Part of a small language model's weights: vocabulary 8192, rotary positions.
Each number is 500 + 50 x the weight over the matrix's rms, rounded and kept within 0 to 999. Layers, rows and columns count from 0. Numbers have three digits each.

# layer 5 attention output (transposed), 128x128, rms 0.0947, rows 96-121, columns 0-127
523512457560572443532537387499592454433506504547542460512419512488513504432561568542523476560525472524533510549621526602427488354526552551490514532484479511478454397509536517554497433445469446417446651539572539480561484536506490440544409613482530486418539433530476492463408551506448427597407495571439543434420533548352576497519463490461517447519517497477545516486471512561529580383547
503497513486526589468545457533516549467468445427503531517442547550450602454486542537537556489536427464521506526497504570561445474478576525464486496502463544470555524416485478595458469560432374471474412450569568470374498507515523498547546499494525479439576458478389464529519532548500523485508604427452537467530453524572459584508556420483527561500518502474408470478469571435483516500527
503508523524463441440459505471550493411515552442436546497531526499538487594433628530507540467514454566496466436551465543516576431498458454524528477529486548463508435434485521513522571451529560544599488490529515492425521409470479524532521485413452462540529550544492466497462492554490424588545550475502529572508452597522460519517501386505575535474447484469573504515409437431437529490497
586576504447438410548450507458490517428504504479555445464438457438478457561504468370504457596596605423493460509586563500469553632560438481506461494458611530482491558499503512466524459540508531530498430531457608590500561603473435486603509522514501467520487507520493486497528453449413463487399528496434475552503549582474520576574551419508382447467417426609474492403483579496552565488433
544479551475554458449498480493509498494438489474575594544611565460489506461527509379498528523425457472496463523508577501491481507521505554596538529524463488454497489519493423474488534471560508528435459521446433553447489455451495457503481582523478494507511440439494467513484488514534480508554491525485423560545566521499438517484415493563456511487493497613551466540538488531551490514471
452520430508534514504437537474447539520511504461518563534534510565508446569471542503469502504515448558465483491498439505498427512511563517519544516473505514454500489491557491573474539609495466487487521484545439495452473465501522456562556551543444409443569539512490477485518529456560507571446571480507509531489496482473470497409422474510524519498430593590484521533494545496436485433351
507532506449492385426581593562408464480550523499504387400454528501466529491493542450461478488512554467508586518555595518471471416566422445540598511614576431517469559526537501566556499578581573452458477484462405549476531587581535416476491403483620462580443433503559493498429551546433472545546498532470496438451465485521549460466565461450398514475460579515505512479480529561451432464488
572437560496512557548488587503499497430535506426537464534537510471510486536543552460534503435504495620500488519412427514462496560585529453506582484533475454512389545499421478402563500428503516535478416421478494496548438477608551525505442434546523503553542562468548472419470537516526540430511483465473497596561550563537507536509472533438423499441477538441396447414444492531549594450524
487458461458573489494451525408535426444407421450519561460396476505504472468566427568445488492467515487573486526474405498532477507592545467631522509428582471524462554495547453516591503573520500474414447588406384463434534520488585436493543448458543414412493602450517387522590553517503548426552567561557530525511491449458474503438467576530489507531493558519549550545459481512605447574594
552461489473393581441506457544564442528504577473526525452478498483538532477492453516432606392426490513499516470527485482480381467606543461488428499530500531502539553451576505501530567548452534476530425525538537536486545479425487563464537492501609507464563521485402396533490469453473528482462487521554415619539396442563450580506554516487540523514539534516527454474436451418618455520507
530470465475581470456504557484486479490548489460530570527483461534483386519523471469514529461506479444451475496534567501515463480490577587484596495484539550473483585501535577476474410574520425550469518556589518492530508477438443484436497377539518532501438528559444451497575428435539523546552461545472532424439500485506485426575501506515470392452579374537544539554445490495517553499589
536563492513446414435535542452544516542535533543457541493494569502508525531441482525475610450526499543480528532531400407496458536488587520447598533467497639603489527448553523558429509544498474382535500505467488482383435444544497513525546502484436454505565619532413481491478494504452446540461462462468481479518525527532564530463377447490520505500590431420481502427550520557529447430532
513586540467549420576479508396410552550448448447456539511429554561509464404575518438590542541518513569600501539431503525569556451549485464573645516468482434496463537457441449501565515552556459430449521507505489496540532527577585478494548431576544406384479536452479506482427498537592459555614439566426530392404552439518419512471525453516494427516417556432515511562447513555503476477442
380507495506411479474497510537452472525496563519485502464415482474444477522427482532466574474457515480535584476523501548473471597494527526492450412519511482506518529520588503524499584564485510484495427471552551533537520537494529464539448507519485465491464416401519425600525490458512488529496588502471492496611503488537463472552485565490491594463521456497533513464478406521530511623447
526473525465381472465573533457558471566461506416460469528517394555489404529566482523464393532467560461461540561542518487406514559548496488518509499529543427470546527438542451455481410553471524559491563490489565491552445552454462329455512516564453523502517435480474547499548419584464509505460534475513474578502483584573605506484562445567539505476475478444460565446523508535583487490557
450454567597493499598473480608516488524586516551540493519465514499565558437458526527447440512453477564442515472419501509467524516600483592383507464463438450462496542475414441494597489527470479564583508394532440532459428548522425451530569447558499546545460514393521487461421440448515541570528403604473518512500549518499470479527503512518400524511597553435489525575584340465500484492515
457483475559446474587480525507474481427482552723546444554550552477584495576468543532386545487433492589434448482495530477451527508487479568409436451522482488505568379562514517517581504503528547527530431504516625549522465519538580615533471465476471520537484579449424424517356503544572517538392540501421497470412424515476408596517517455489513425546557586384476559475438470430361563434554
561500435526576473567574519467517516463423462555346471493576474531451455449483421524472431513548404499452553517640570480410510466430539514571551505658411547535507479527478403495593402542495486426443579575547439546453559541533473442600476505481432381543528600560419410473506441478454533586522570427449476442462528578513587527491472490546542492495421528475333516526564505565463553498526
515514597529452577540599516524564582571509496597458431470492508547390592466336411483557425444351515616533521493566455464463555531400445446465485501539482456431545520460627444562564487496468483531578499473460509444479491554423533528459453448437451553555466461425504402539500438431548513440508515486472502596446529532472583477486501434496552484522619555511472534508497572514568470465497
348583527479506511571439312486566458502542462557496493541481504561520392546405545510504528493434539538527452511388520553542623565468454418473458535456490511422567471423523411521527513435494477525577533409465534506526467468432443493548510524556403658587569533464511535561479481517556467512477508544485454603490556508509479432495510555565532534491496419419508459503564445443659530473436
420521536511451492586470486397434484566495454486498575494486565507492478488532404571488568452467519561440500561485540476526502507569561553587575601555417564612544513479526508512514493572510470504455518432450450503491526483539497498511467504476473496475541536497460458518503460424525539477574501437436504402570524454480592589519400423459501450521561536441501456408455496516508444507485
467480493513501502492511559514427426530517481509516570462508529460525537487561546467561578506437411459478463478513605477492488525416485446475561523475573500549512490569480485520419530525489502482490519463483556485458555488598551485573470484600391431501494415406438447495480542482556492525565474524493516531559443439531446580460517490481523499472539545474484520521515491534440521531420
573509506589587497562500504468476502541510465441511476508512564517489517529481538475568624464420450477491553460426462415525457538518572560545459538500579419578543520441533510452484578503446486491491514504540465505440391513415487488496434464432527473426410605500479478480353617460504423496461508458599555538515524479611459496540569519474513558481488473444445585521375513448496528541522
408483516441410507499491536589478628505474489570574457502531420492459494564535423479415437501513531479458469492552563521393508452507503604481417546506502486531503542506468553519497391462399540546527571468615493567511588485509497513492534527528421520508490442489396563499515529591540465527401534432483510432449522571494502466499493532494523540478523516484471448514552510548472510461456
490456517497543529452505366561539472472526452423467562539515516473545552545498607601475527511550508499525461405489451476504494451484528475570504575554519524495486428556483529517482569490595603497434447519540590449527530513425490508512622404507467416469546549475477504495479548458439458400508431473537556490436442485495369516499458524549429528488507543440501574479439556433521522500544
482456485589529587507367365560464457444531498395505436441535501433483361471538610472599501506534539472555447491418454469523502545521536501482459440524507489531620507471531544475535486474557448483440574443490466428511534519522482459554562526590492486466522515574437452579422564517442330546475606571524538548629442562529596471568482547567537516545499431458515434473496485389488512495444
# layer 5 attention value, 128x128, rms 0.118, rows 97-121, columns 0-127
492415551449533521448508518495483457510501466517437578473580470445570420477523510463559410578472585396516497518509538453457523601470528443531483503513552493553507570530484488491521446547393544577516537502436575447513400486454497590438410478528491446394506471511564530510558534384508499486526472498593480473547566492484531581427482462470465490493541562500501492569579503491560421479453
465524374459616465468511581542482456463633475501467488558503497378469485410531558491496519529462533479454507479498500453544440576524515408542534455458579453475455499474504453489549458486501520497451505502476534498597523484485510443454483442454549524500505442518468592462531450527480467458525539436530521477499563401577439502459558542548446530552461530590463525568436499549518508580565
486521366467401419580508460525468494365505512515437403469477418569572561530423480458550574480485598544478541454512539478547459452524392497540551452512482543547523494392559534552495521516496559491478540535574503530475503477447494564451393523521470402449558525532591421562532403540499598353415518482517545534605504535484563517559515584497594524512485475441508546465474474507507435503567
502424491504473397449522502457424450531502561543504574446513481545476486596524545507523518471500450546470535326491456496477464551489530435466550491525512471489522516498497488438503528491494563468560481510465485528580549494488473471596511541430508501553487581576476558552449483498502509525455506455554460491499324491483555512515515508416576477526490533521490472556442499506544582553506
457523544473560570436517495483467444620596437494406467479494535512507575483478452483508525466477518517511551455538498540454528467462493480436490514532541570603500466606472499509521501427530502515456482458489443437508455537534517519537515428479569378474428451493424577504517490508516487472514527443496465513520496528586508576462531471470530476485524629533466498546494376553547474571448
377561567538459557542552478518468506492468473531507455515456505509474572423506490588567495478495475419379460575458482520432526385519490535482551421435440535494410413481550507457461518423380544455547538434504545554472557479482481532525435540410513477525573583566429489525494560569513574480536485546516560517550482433407562459571537432491536506505495586576525634513517483499480482489531
519526532490514526586577453465479522469478593494431481512500513544512506573444488451401558551502548437658466544441467490565473528524542456521429494467484473430592507478477522465434523451394533483463462507450468595484541529523561562521415533500530480556477504432522554491419476370567450547443580589453452521466409543517426533488541499535491519483507475544418605513491511488546478525492
452452574470423567480492541530513561635508500498487473474518574581551519462452542483494415481551493422494478525538465567468588429501482477429487543409535587492466557535470555435522483474494509485534432514504569485612597471466483488412581522482521460487437574543537549445395433401458531502482470531538531490513410527488454516463412522408546532537550430604482525494486516543391480571388
450583467508509522459459442470440497406562444496438608512534560553580534458483547588474508422526497426516486482570585539582424506524587401554542558469484541548389551474499639468501510512466463502434476514488499472411483538574536495467439520522444407457592567544452532488493464376529476505539473499419489413420494518501505494460395544548589573466490445510519447607456500526470513542492
546507440516551490484373470448485498436486426516548492533588514608362537518517515504587479519529457484486530547486597464375483537434513465466434511440511549420482473502444482494433570442560603548433471530568512535420467487530461499470546546432531544520479485529458493544528390543432505504477494478503541535563538457491454592537430440483501493525585558547523516465531526594434468512438
558545478370472533466496547408461467524550489507463499567428554560564474511539503481452554483404620401458540480513508464473460452522540501600445480397482406524552526519443458492480565542545548523484460539539460527489444539440492476505500429519477542427465518443402540554534518536610532557631508551526528502465497513560510511415433542454472495559418545496486475499449578518470504526491
556469518447475499429495498567546484511481491455405503465496488480479408547455496484482486482537640501483408486493496521539545385531551549344472563438502591531470492537559519471463486426459631452574563592502473510545491559458502498534542401432549546564527485468443552466566440472419587476501513394526416559467528488424544600525554523505478441481539431546481630484689534536483450429386
469455485508492558425496440495497523463566535558487539549493436504504484553551493473537505494509461485514462537574430440456501460508492517589558443488571602536493501465547515526554393545443515577546523549515452488479532462530483446448468464486521463465507530494527498543467507546524445592483429485458509464489471502422487425470526531535639554434508502555455538533435582409462494443494
449524393505489542532438422439487381406498521504539476435513539524568567459548548458421481502536415611449524566526513443549577511484514549466424499520498483568483428610502527408502543535523527547555433511520508527511503420448487532477489489511505434587460507558476443506522495467565463560429539555482504535548536521487548455560464526416507473624536532414458490462519542421459457569531
451489563563470434465535490395566587480551481507487545584542501473412498496486548457526535472470431464540423521518577466557412489465498542466462471621436440588562533552534517538461573423517412457518515600538497485491532490605486524460520457467411545484485554465539519487489441450530464551533536544472523481481458465586537516503497359509556418443509536466481546537485622374531506439543
458438423518592502398499560556539566460534521458448518599457350505484469416403587603478467503488517508605465539500577442549417454509496463498527507505526523503415473467485403601517487538496480495556386535567444555451507470638545556461466459469543536427497449524512541479438476507578494520553508442492411414535517607476545508468527498518359610473417524467568439572486525466598460515648
491384410548538577486479524554452534569453369464472388488465525573464556442554444466416518466460447472429458495537502466400540429488526447429504398509535440487422638515545557525510410516532535488477450484545515524585360472490461534628444469506466522498427482551577554615531436568528543508465423488510545546550541625456538474446544513442479486521494515471489561523551531580507556573510
411359519562568489405539463434504525436487534531512493616529560455590494437476530561517561435504418547431466553455393569479493499580473483468428527456417513542576437374494601471550522563479493567520465592584538424504490488482575539522492516425484492478493513580566505522583534564576548575462561461493496514518496498550448471452414511525475440568465439517407367527425433378505484377523
513411462461531438375544492543537479534526548472480477455567499354502437510517422471520530519562454457515544545514519472589435519525457476500534541573488398494504555546426416433522442539565523613475444616486470496481514542540588520426533497550412544567433494553503522525526468555572546477530588511366451477467516477492479448537524535561473428476470464422624611430453535471490485541427
542544487498537536371440438462555579579489498440483516570449548503551499484440518471429511488569517561527501455518478342455501548486517548427535491418571517519543522473488457481448501547557523518489376560518508484499421523488531515524517541552462480418491467517469548512507511543508543511565461533571440475503404471482419523532548535501592512494459425478431572535574509529468467577476
571474565470510468484492530441510590434557498409472519514511415495537380483498528464438493489619566492487486491465522504464465482523521526511547482505535599546530485557586524504474471456489502422587618453485506416515491497451506539556466520448611484458553407551451450559468503490562509499491531529450545492452510584475423478520513429470513455543495428526505502527524501467550518547477
454561509450550602457542537462427491441501449531469470443590489472425545504544592527489511448465494497576633493579511516444449428501530543445475541414467509556539499528502557452553513574510584551548470442373505494484464471486571410533498592525505542424495497458534475475488554455499421461459533538537472555411508535466492518419412461554489530453429424501586529513509551484551440495512
530512500407510531515599447467491526449493504424557538501409515536503457504560527516533515531504475569499535532495486526410463600504464574510519531564504442509460460535501384588525398508586490517570432418488447417513459574476522576579474497505460560490520537515487500519501417467546505496413402505487500479611545560454540410453523473546446522485513633512440443470438459503470430517537
480546576415551512495402598522514476580514509474591546431502432530539462422526464451513519444469468500512520510460553504516469527463579499587507506386481520539560574456509524519424437508496511489546402493411487502473548429550476455463527475439607529475472424434526449497479574456475610487489453547421499438494634453535595541425517491478555484514561478496557533532494447559549550490454
483544393490475549527559529526411424414518510477495475483498427454538488593483471481435457505503417532512490509572528534641490488458451568514500506581539502487560577511431429494403477518523505521512423525442508560468528495407518486430409547457482545545420396533578515500556532465544473532489461532397493482518534380623514542489485510524511530435400505601568547522487452551471591596421